config = dict(
    n_layer=11,
    d_model=192,
    n_head=3,
    n_kv_head=3,
    head_dim=64,
    d_mlp=768,
    vocab_size=8192,
    activation='reglu',
    norm='rmsnorm',
    norm_place='pre',
    norm_eps=1e-05,
    positions='rope',
    rope_base=1020.0,
    rope_fraction=0.25,
    qk_norm=True,
    attn_scale=0.184,
    bias='none',
    tie_embeddings='early',
    parallel_block=False,
    extras=['gated attention', 'value embeddings', 'hashed n-gram embeddings', 'an embedding shortcut', 'learned residual scales', 'skips across layers', 'capped logits'],
    init='normal',
    init_std_qkv=0.0521,
    init_std_o=0.0,
    init_std_up=0.0521,
    init_std_down=0.0,
    optimizer='muon_variant',
    lr=0.0201,
    beta1=0.95,
    weight_decay=0.003,
    lr_head=0.00962,
    grad_clip=0.5,
    warmup_steps=0,
    schedule='wsd',
    decay_fraction=0.702,
    decay_shape='sqrt',
    final_lr_fraction=0.0,
    batch_tokens=[16384, 32768],
    seq_len=512,
    doc_mask=True,
    train_tokens=225900000,
    steps=9969,
    dataset='wikipedia_en',
)
Each number is 50 + 15 x the weight over its row's rms, rounded and kept within 0 to 99. Layers, rows and columns count from 0. The size before them is the row's rms in percent of the matrix's.

# up: layer 8 MLP up, 768x192, rms 0.562, rows 440-461, columns 144-191
# down: layer 8 MLP down (transposed), 768x192, rms 0.269, rows 440-460, columns 144-191
# gate: layer 8 MLP gate, 768x192, rms 0.544, rows 441-461, columns 144-191
up440 097:80 50 64 40 36 45 48 50 74 79 33 57 28 45 57 46 63 47 44 40 56 54 35 42 39 43 83 48 56 68 49 16 37 42 33 46 46 37 60 41 41 17 42 40 41 50 46 54
down440 104:28 45 78 42 33 51 72 48 54 44 51 86 51 52 48 29 44 45 50 35 34 58 55 49 51 77 44 77 39 53 52 39 75 74 59 79 55 68 55 56 46 62 59 44 75 74 57 44
gate441 084:63 65 55 22 36 55 49 62 44 50 49 46 59 62 42 44 39 39 12 69 48 54 43 73 63 69 90 56 48 77 63 47 66 28 44 06 70 35 39 76 47 50 57 54 37 50 48 58
up441 085:53 27 40 49 51 47 52 67 52 37 34 40 65 47 63 63 41 54 67 17 58 72 71 36 54 35 45 39 42 34 58 62 39 79 50 61 41 60 47 46 35 56 57 67 20 66 53 24
down441 087:45 26 42 50 59 73 37 71 51 52 76 55 68 51 29 46 60 58 33 54 56 68 71 58 59 49 66 33 63 48 78 47 76 33 56 65 66 64 71 36 39 39 60 52 39 45 62 37
gate442 090:80 56 51 45 32 84 30 69 57 67 50 66 57 89 67 19 49 49 58 62 64 23 65 52 57 29 43 51 55 30 27 67 48 76 53 40 47 37 46 68 74 51 47 43 14 58 43 52
up442 092:66 71 44 60 45 40 71 46 70 56 54 61 60 44 77 54 54 41 61 51 70 48 34 53 33 16 59 29 38 56 46 36 58 64 40 44 32 86 49 56 53 49 44 51 56 56 49 45
down442 098:24 52 59 50 52 33 34 57 41 59 40 57 52 23 00 43 56 61 12 71 47 59 50 44 59 67 42 50 39 38 60 31 38 51 60 47 66 34 76 49 44 12 59 54 64 39 50 41
gate443 092:34 63 63 42 36 46 53 56 30 58 68 53 51 44 48 30 61 27 51 52 67 53 53 17 64 20 62 63 60 77 36 42 23 49 22 63 40 54 51 54 67 51 67 54 68 30 33 72
up443 086:62 00 40 79 47 75 70 49 56 68 30 49 34 27 28 79 40 62 47 54 16 40 32 44 44 75 52 43 57 41 63 71 51 30 64 49 55 42 67 37 32 61 66 33 37 78 68 27
down443 099:72 53 44 24 59 58 56 56 69 49 44 59 69 17 42 46 31 65 71 17 49 41 63 54 34 61 56 57 66 61 39 55 56 43 55 46 40 67 41 45 48 50 40 59 52 56 84 60
gate444 096:70 53 54 38 36 49 23 37 50 46 52 75 80 31 50 36 43 85 34 48 54 62 45 29 46 35 53 43 60 32 34 27 68 28 50 46 28 54 53 65 77 44 62 46 45 60 52 73
up444 100:44 67 40 63 39 32 21 37 58 62 33 59 26 57 66 43 62 41 32 38 56 32 38 63 43 51 22 44 61 53 55 31 64 56 40 36 54 34 49 45 46 68 86 58 79 20 43 46
down444 102:35 59 67 66 69 46 48 41 29 60 44 10 47 46 70 48 27 39 23 45 67 59 45 68 53 36 90 54 54 24 47 49 59 54 54 44 43 38 39 38 47 55 63 65 42 56 42 76
gate445 112:48 44 41 40 35 55 30 45 30 54 15 38 62 57 69 70 50 54 58 13 31 36 54 54 59 51 57 42 52 62 56 45 65 36 40 14 51 32 89 49 41 31 30 52 89 36 36 42
up445 115:37 49 54 49 50 48 33 62 55 55 56 54 64 53 43 55 70 57 44 65 47 64 51 58 44 41 33 69 67 30 60 59 73 27 46 41 66 60 40 49 42 68 52 29 69 45 46 80
down445 114:46 53 40 61 39 48 01 78 55 41 44 39 37 31 67 67 38 75 55 71 17 29 67 43 63 45 39 63 25 47 65 34 32 41 41 68 76 64 31 29 42 53 72 31 72 51 37 29
gate446 096:73 45 33 47 61 56 29 39 66 27 38 49 82 29 61 32 51 49 59 41 62 29 74 78 58 89 44 37 64 54 78 15 56 47 47 46 46 31 53 71 52 76 45 48 40 55 54 49
up446 094:64 63 32 37 61 59 42 41 52 73 26 47 47 29 83 42 12 41 58 58 46 40 43 50 60 50 53 52 36 80 50 54 64 66 48 47 69 55 76 66 50 48 48 55 79 68 51 53
down446 095:49 45 61 52 56 43 20 44 25 50 72 34 26 54 39 45 55 40 85 45 48 50 61 36 52 69 49 58 47 67 21 58 42 62 71 60 59 26 52 65 47 25 51 54 44 60 42 65
gate447 099:70 91 60 35 62 85 29 43 77 36 51 68 31 73 57 24 34 56 54 53 42 41 40 40 51 32 46 58 32 53 27 58 49 84 38 34 61 51 63 74 59 75 31 48 37 54 58 40
up447 096:87 70 44 65 53 26 34 56 52 36 44 36 56 48 54 55 49 89 45 47 54 44 51 52 61 47 62 54 59 44 39 37 55 56 58 68 85 34 36 47 36 44 31 34 44 33 51 47
down447 102:51 50 47 47 32 59 39 32 63 36 60 51 38 30 72 54 25 67 58 29 50 61 49 22 56 49 41 40 51 44 25 26 61 47 46 50 69 35 50 41 56 46 33 61 78 56 53 50
gate448 093:39 17 73 41 56 56 49 66 48 31 40 31 87 52 49 38 39 60 61 36 41 50 66 46 47 51 51 44 65 40 49 69 45 52 28 14 61 55 60 54 48 36 48 74 52 45 48 53
up448 092:45 26 56 29 41 35 28 77 55 59 44 55 90 59 66 57 52 68 67 30 22 48 44 72 41 89 50 54 49 71 52 41 44 42 35 54 46 47 67 58 51 70 46 38 37 41 43 53
down448 090:47 50 25 46 47 35 28 31 53 62 35 77 73 53 60 41 17 44 69 51 57 42 68 50 48 18 35 80 44 42 62 16 19 72 57 32 32 26 43 38 64 45 40 59 55 59 37 54
gate449 086:82 30 63 40 46 24 46 44 55 69 44 62 51 42 64 48 52 31 46 38 31 63 65 39 36 51 49 19 64 65 66 38 27 30 55 48 30 47 42 59 60 52 56 48 45 40 36 56
up449 084:34 54 69 53 64 32 52 31 52 47 51 76 54 36 66 36 67 45 42 37 74 68 46 55 65 62 38 44 66 17 28 35 44 69 69 28 61 50 34 32 50 60 63 35 52 55 12 59
down449 093:69 59 44 28 61 46 57 60 18 60 53 26 46 60 45 64 45 38 38 71 82 39 40 26 26 27 25 69 30 57 27 50 51 37 59 36 60 47 54 76 58 55 33 57 56 42 71 32
gate450 095:45 54 58 49 55 65 30 74 46 23 74 56 43 32 44 50 38 46 56 59 54 39 45 76 71 59 73 59 37 36 30 58 52 33 57 17 33 48 65 48 60 25 64 44 54 61 45 71
up450 099:47 29 44 40 51 63 60 27 52 66 39 66 36 54 65 54 76 62 29 50 45 54 59 03 47 54 54 39 77 57 61 54 43 49 48 68 75 55 28 50 36 89 39 48 39 41 61 44
down450 094:66 40 44 58 48 68 47 44 64 52 33 49 60 39 45 21 59 40 37 46 72 63 66 48 87 40 66 22 66 53 38 33 55 53 60 70 45 65 38 40 47 70 61 67 46 48 41 54
gate451 095:56 37 46 53 79 36 26 33 41 65 19 38 45 41 53 77 60 56 66 23 58 46 41 59 39 58 51 38 41 44 67 38 59 39 56 46 32 39 34 63 53 71 56 19 48 28 73 42
up451 101:37 45 56 63 53 54 36 27 25 60 11 30 48 54 43 71 50 53 39 37 52 67 42 65 36 45 70 54 86 53 91 46 47 38 51 36 44 53 51 58 51 50 46 38 34 43 44 55
down451 099:68 43 76 59 31 41 88 43 89 58 43 81 65 35 44 44 48 57 63 48 61 46 45 52 63 42 65 38 52 60 47 24 58 68 38 45 55 59 24 69 47 52 65 39 43 64 67 18
gate452 102:48 37 63 61 31 24 48 71 69 35 75 62 41 40 52 72 45 36 44 47 69 21 49 69 63 46 38 46 52 30 49 45 53 68 41 79 34 55 45 24 46 53 60 57 34 65 41 55
up452 099:58 34 46 42 29 59 73 39 61 48 29 43 56 45 68 37 50 37 70 68 47 56 55 58 74 45 33 52 67 35 63 88 54 75 45 62 57 48 60 60 35 79 41 70 44 72 64 29
down452 100:63 15 44 41 47 51 58 59 67 56 57 37 52 22 49 62 62 32 73 55 53 32 58 47 42 72 29 64 44 39 84 62 55 51 58 41 42 30 30 27 39 63 43 34 21 44 62 81
gate453 105:67 83 73 34 61 67 59 46 53 33 17 57 80 23 47 49 65 45 41 49 69 54 45 23 62 44 65 52 42 45 38 32 50 57 43 48 60 51 68 67 49 54 56 50 61 73 52 29
up453 099:56 53 70 30 28 63 44 62 33 51 62 45 74 52 36 61 76 53 57 71 51 56 39 59 46 36 12 47 42 56 39 33 28 46 40 63 58 41 31 45 51 65 30 41 23 53 56 48
down453 103:57 46 61 49 94 58 31 55 38 44 40 75 67 60 78 33 65 73 37 40 49 39 87 83 35 44 40 70 37 46 62 21 48 54 35 43 65 51 90 50 58 66 33 70 50 35 35 78
gate454 109:44 71 54 50 52 52 46 63 37 53 66 49 66 62 40 48 57 72 41 24 49 68 58 49 52 86 47 40 56 40 44 51 61 51 66 43 53 54 29 26 50 33 65 37 55 44 46 65
up454 110:65 71 44 51 32 27 58 48 71 42 43 48 46 37 49 30 69 34 38 25 25 60 50 43 66 68 46 59 77 29 56 69 88 52 30 43 19 15 61 41 53 46 57 45 59 43 50 50
down454 110:56 54 53 50 27 39 55 59 43 65 47 53 46 31 43 42 50 52 46 46 65 29 42 69 55 49 51 34 67 51 55 50 68 37 67 50 34 27 56 40 55 39 75 35 37 57 42 31
gate455 098:58 51 41 16 57 36 29 53 62 28 49 53 45 53 89 70 58 48 44 31 64 51 59 67 61 51 39 48 54 38 19 72 49 34 58 46 46 33 44 29 69 49 66 51 79 13 73 30
up455 099:32 44 41 65 49 70 55 54 49 33 47 45 67 57 29 46 37 44 35 36 56 30 27 32 30 50 54 68 38 56 64 46 59 59 45 29 58 62 66 53 41 67 37 55 31 41 31 36
down455 097:41 56 36 61 56 43 48 46 54 45 30 30 55 74 89 45 41 37 52 18 58 60 53 88 36 61 05 50 40 45 43 59 42 56 45 54 37 48 54 58 47 23 32 40 53 55 38 41
gate456 087:14 43 33 65 40 94 67 55 57 40 66 61 26 73 26 48 41 70 38 40 68 43 44 51 47 28 40 39 33 55 43 55 50 55 67 58 47 62 43 87 48 47 94 57 58 57 48 12
up456 082:64 49 50 55 64 56 42 65 56 64 68 63 52 51 33 64 48 68 22 51 53 01 70 65 81 42 39 30 48 55 35 22 36 54 78 48 49 12 60 66 47 46 64 58 71 60 61 55
down456 091:43 50 66 67 51 49 60 26 44 50 36 53 22 61 49 53 56 44 63 31 50 53 54 45 63 46 83 42 30 78 24 50 53 64 17 58 56 38 51 48 56 54 56 41 26 44 57 11
gate457 103:45 47 58 41 54 45 60 35 67 35 57 49 38 42 49 60 27 59 58 34 42 40 38 39 43 49 56 60 36 44 42 58 32 47 55 49 67 43 52 47 49 33 78 25 35 64 65 44
up457 101:48 70 44 53 63 46 51 76 50 71 47 65 35 46 48 30 68 47 54 29 49 71 52 28 54 68 50 46 64 66 38 46 69 58 48 48 28 41 42 59 68 99 26 60 58 35 41 67
down457 105:68 49 68 50 39 52 51 64 60 68 70 47 87 39 40 71 54 60 55 38 25 69 64 34 13 58 52 44 47 55 47 45 55 38 43 41 36 79 72 59 37 99 33 67 59 23 48 69
gate458 103:38 34 42 42 55 58 60 63 71 34 21 24 59 34 45 46 39 60 53 63 36 26 74 40 37 42 29 59 29 35 46 76 50 62 57 51 59 46 62 41 54 77 68 75 29 66 47 32
up458 104:61 44 79 29 39 53 45 52 56 64 47 47 23 81 24 39 37 52 40 44 91 54 46 59 68 70 44 50 76 53 47 24 67 44 50 35 33 22 29 74 66 17 32 27 51 46 58 67
down458 101:44 67 65 36 12 66 71 51 44 34 21 38 47 80 41 81 61 46 56 33 38 51 30 31 63 81 54 67 24 57 45 59 38 68 38 52 45 62 60 58 59 53 50 39 51 26 30 36
gate459 098:63 38 82 60 55 57 70 39 28 63 56 34 60 34 58 20 07 52 38 62 64 46 52 33 11 61 48 69 54 75 45 56 57 55 27 37 61 42 69 54 44 65 65 63 55 44 44 56
up459 103:77 69 50 62 38 46 46 58 42 58 35 47 41 40 51 44 64 43 49 49 51 42 53 41 67 26 81 50 62 56 48 57 66 38 49 46 71 49 60 35 51 43 33 32 75 70 36 56
down459 102:31 75 47 39 73 80 24 56 22 46 60 57 68 49 49 48 41 58 37 52 45 79 38 23 51 48 52 19 46 38 69 30 40 44 55 46 56 57 37 53 44 34 54 45 52 47 34 36
gate460 102:50 52 28 69 79 53 56 61 69 72 43 31 61 65 75 46 51 60 35 54 50 67 40 35 52 45 86 48 58 52 42 59 54 78 37 26 50 58 44 43 65 26 52 56 37 49 64 29
up460 098:17 85 43 80 76 66 50 37 56 56 51 37 74 68 45 48 53 33 25 53 79 47 55 51 51 80 60 41 41 48 55 70 53 35 61 64 39 60 47 49 77 56 52 48 42 26 40 71
down460 102:23 52 41 62 61 75 59 59 60 66 56 70 64 54 38 67 41 32 54 46 60 24 60 43 64 67 54 63 32 50 52 69 70 33 76 27 61 37 48 38 73 59 40 41 71 54 48 57
gate461 103:46 71 48 27 44 64 46 32 28 42 42 10 63 75 49 43 44 48 22 31 39 51 22 68 51 39 45 45 27 44 28 18 44 48 46 68 26 43 51 57 33 50 54 24 50 53 36 65
up461 109:72 53 59 67 53 36 47 61 61 50 57 83 45 36 44 54 65 42 31 67 56 28 62 28 36 34 58 48 67 62 66 61 63 59 55 48 56 41 31 38 66 21 57 34 70 64 48 34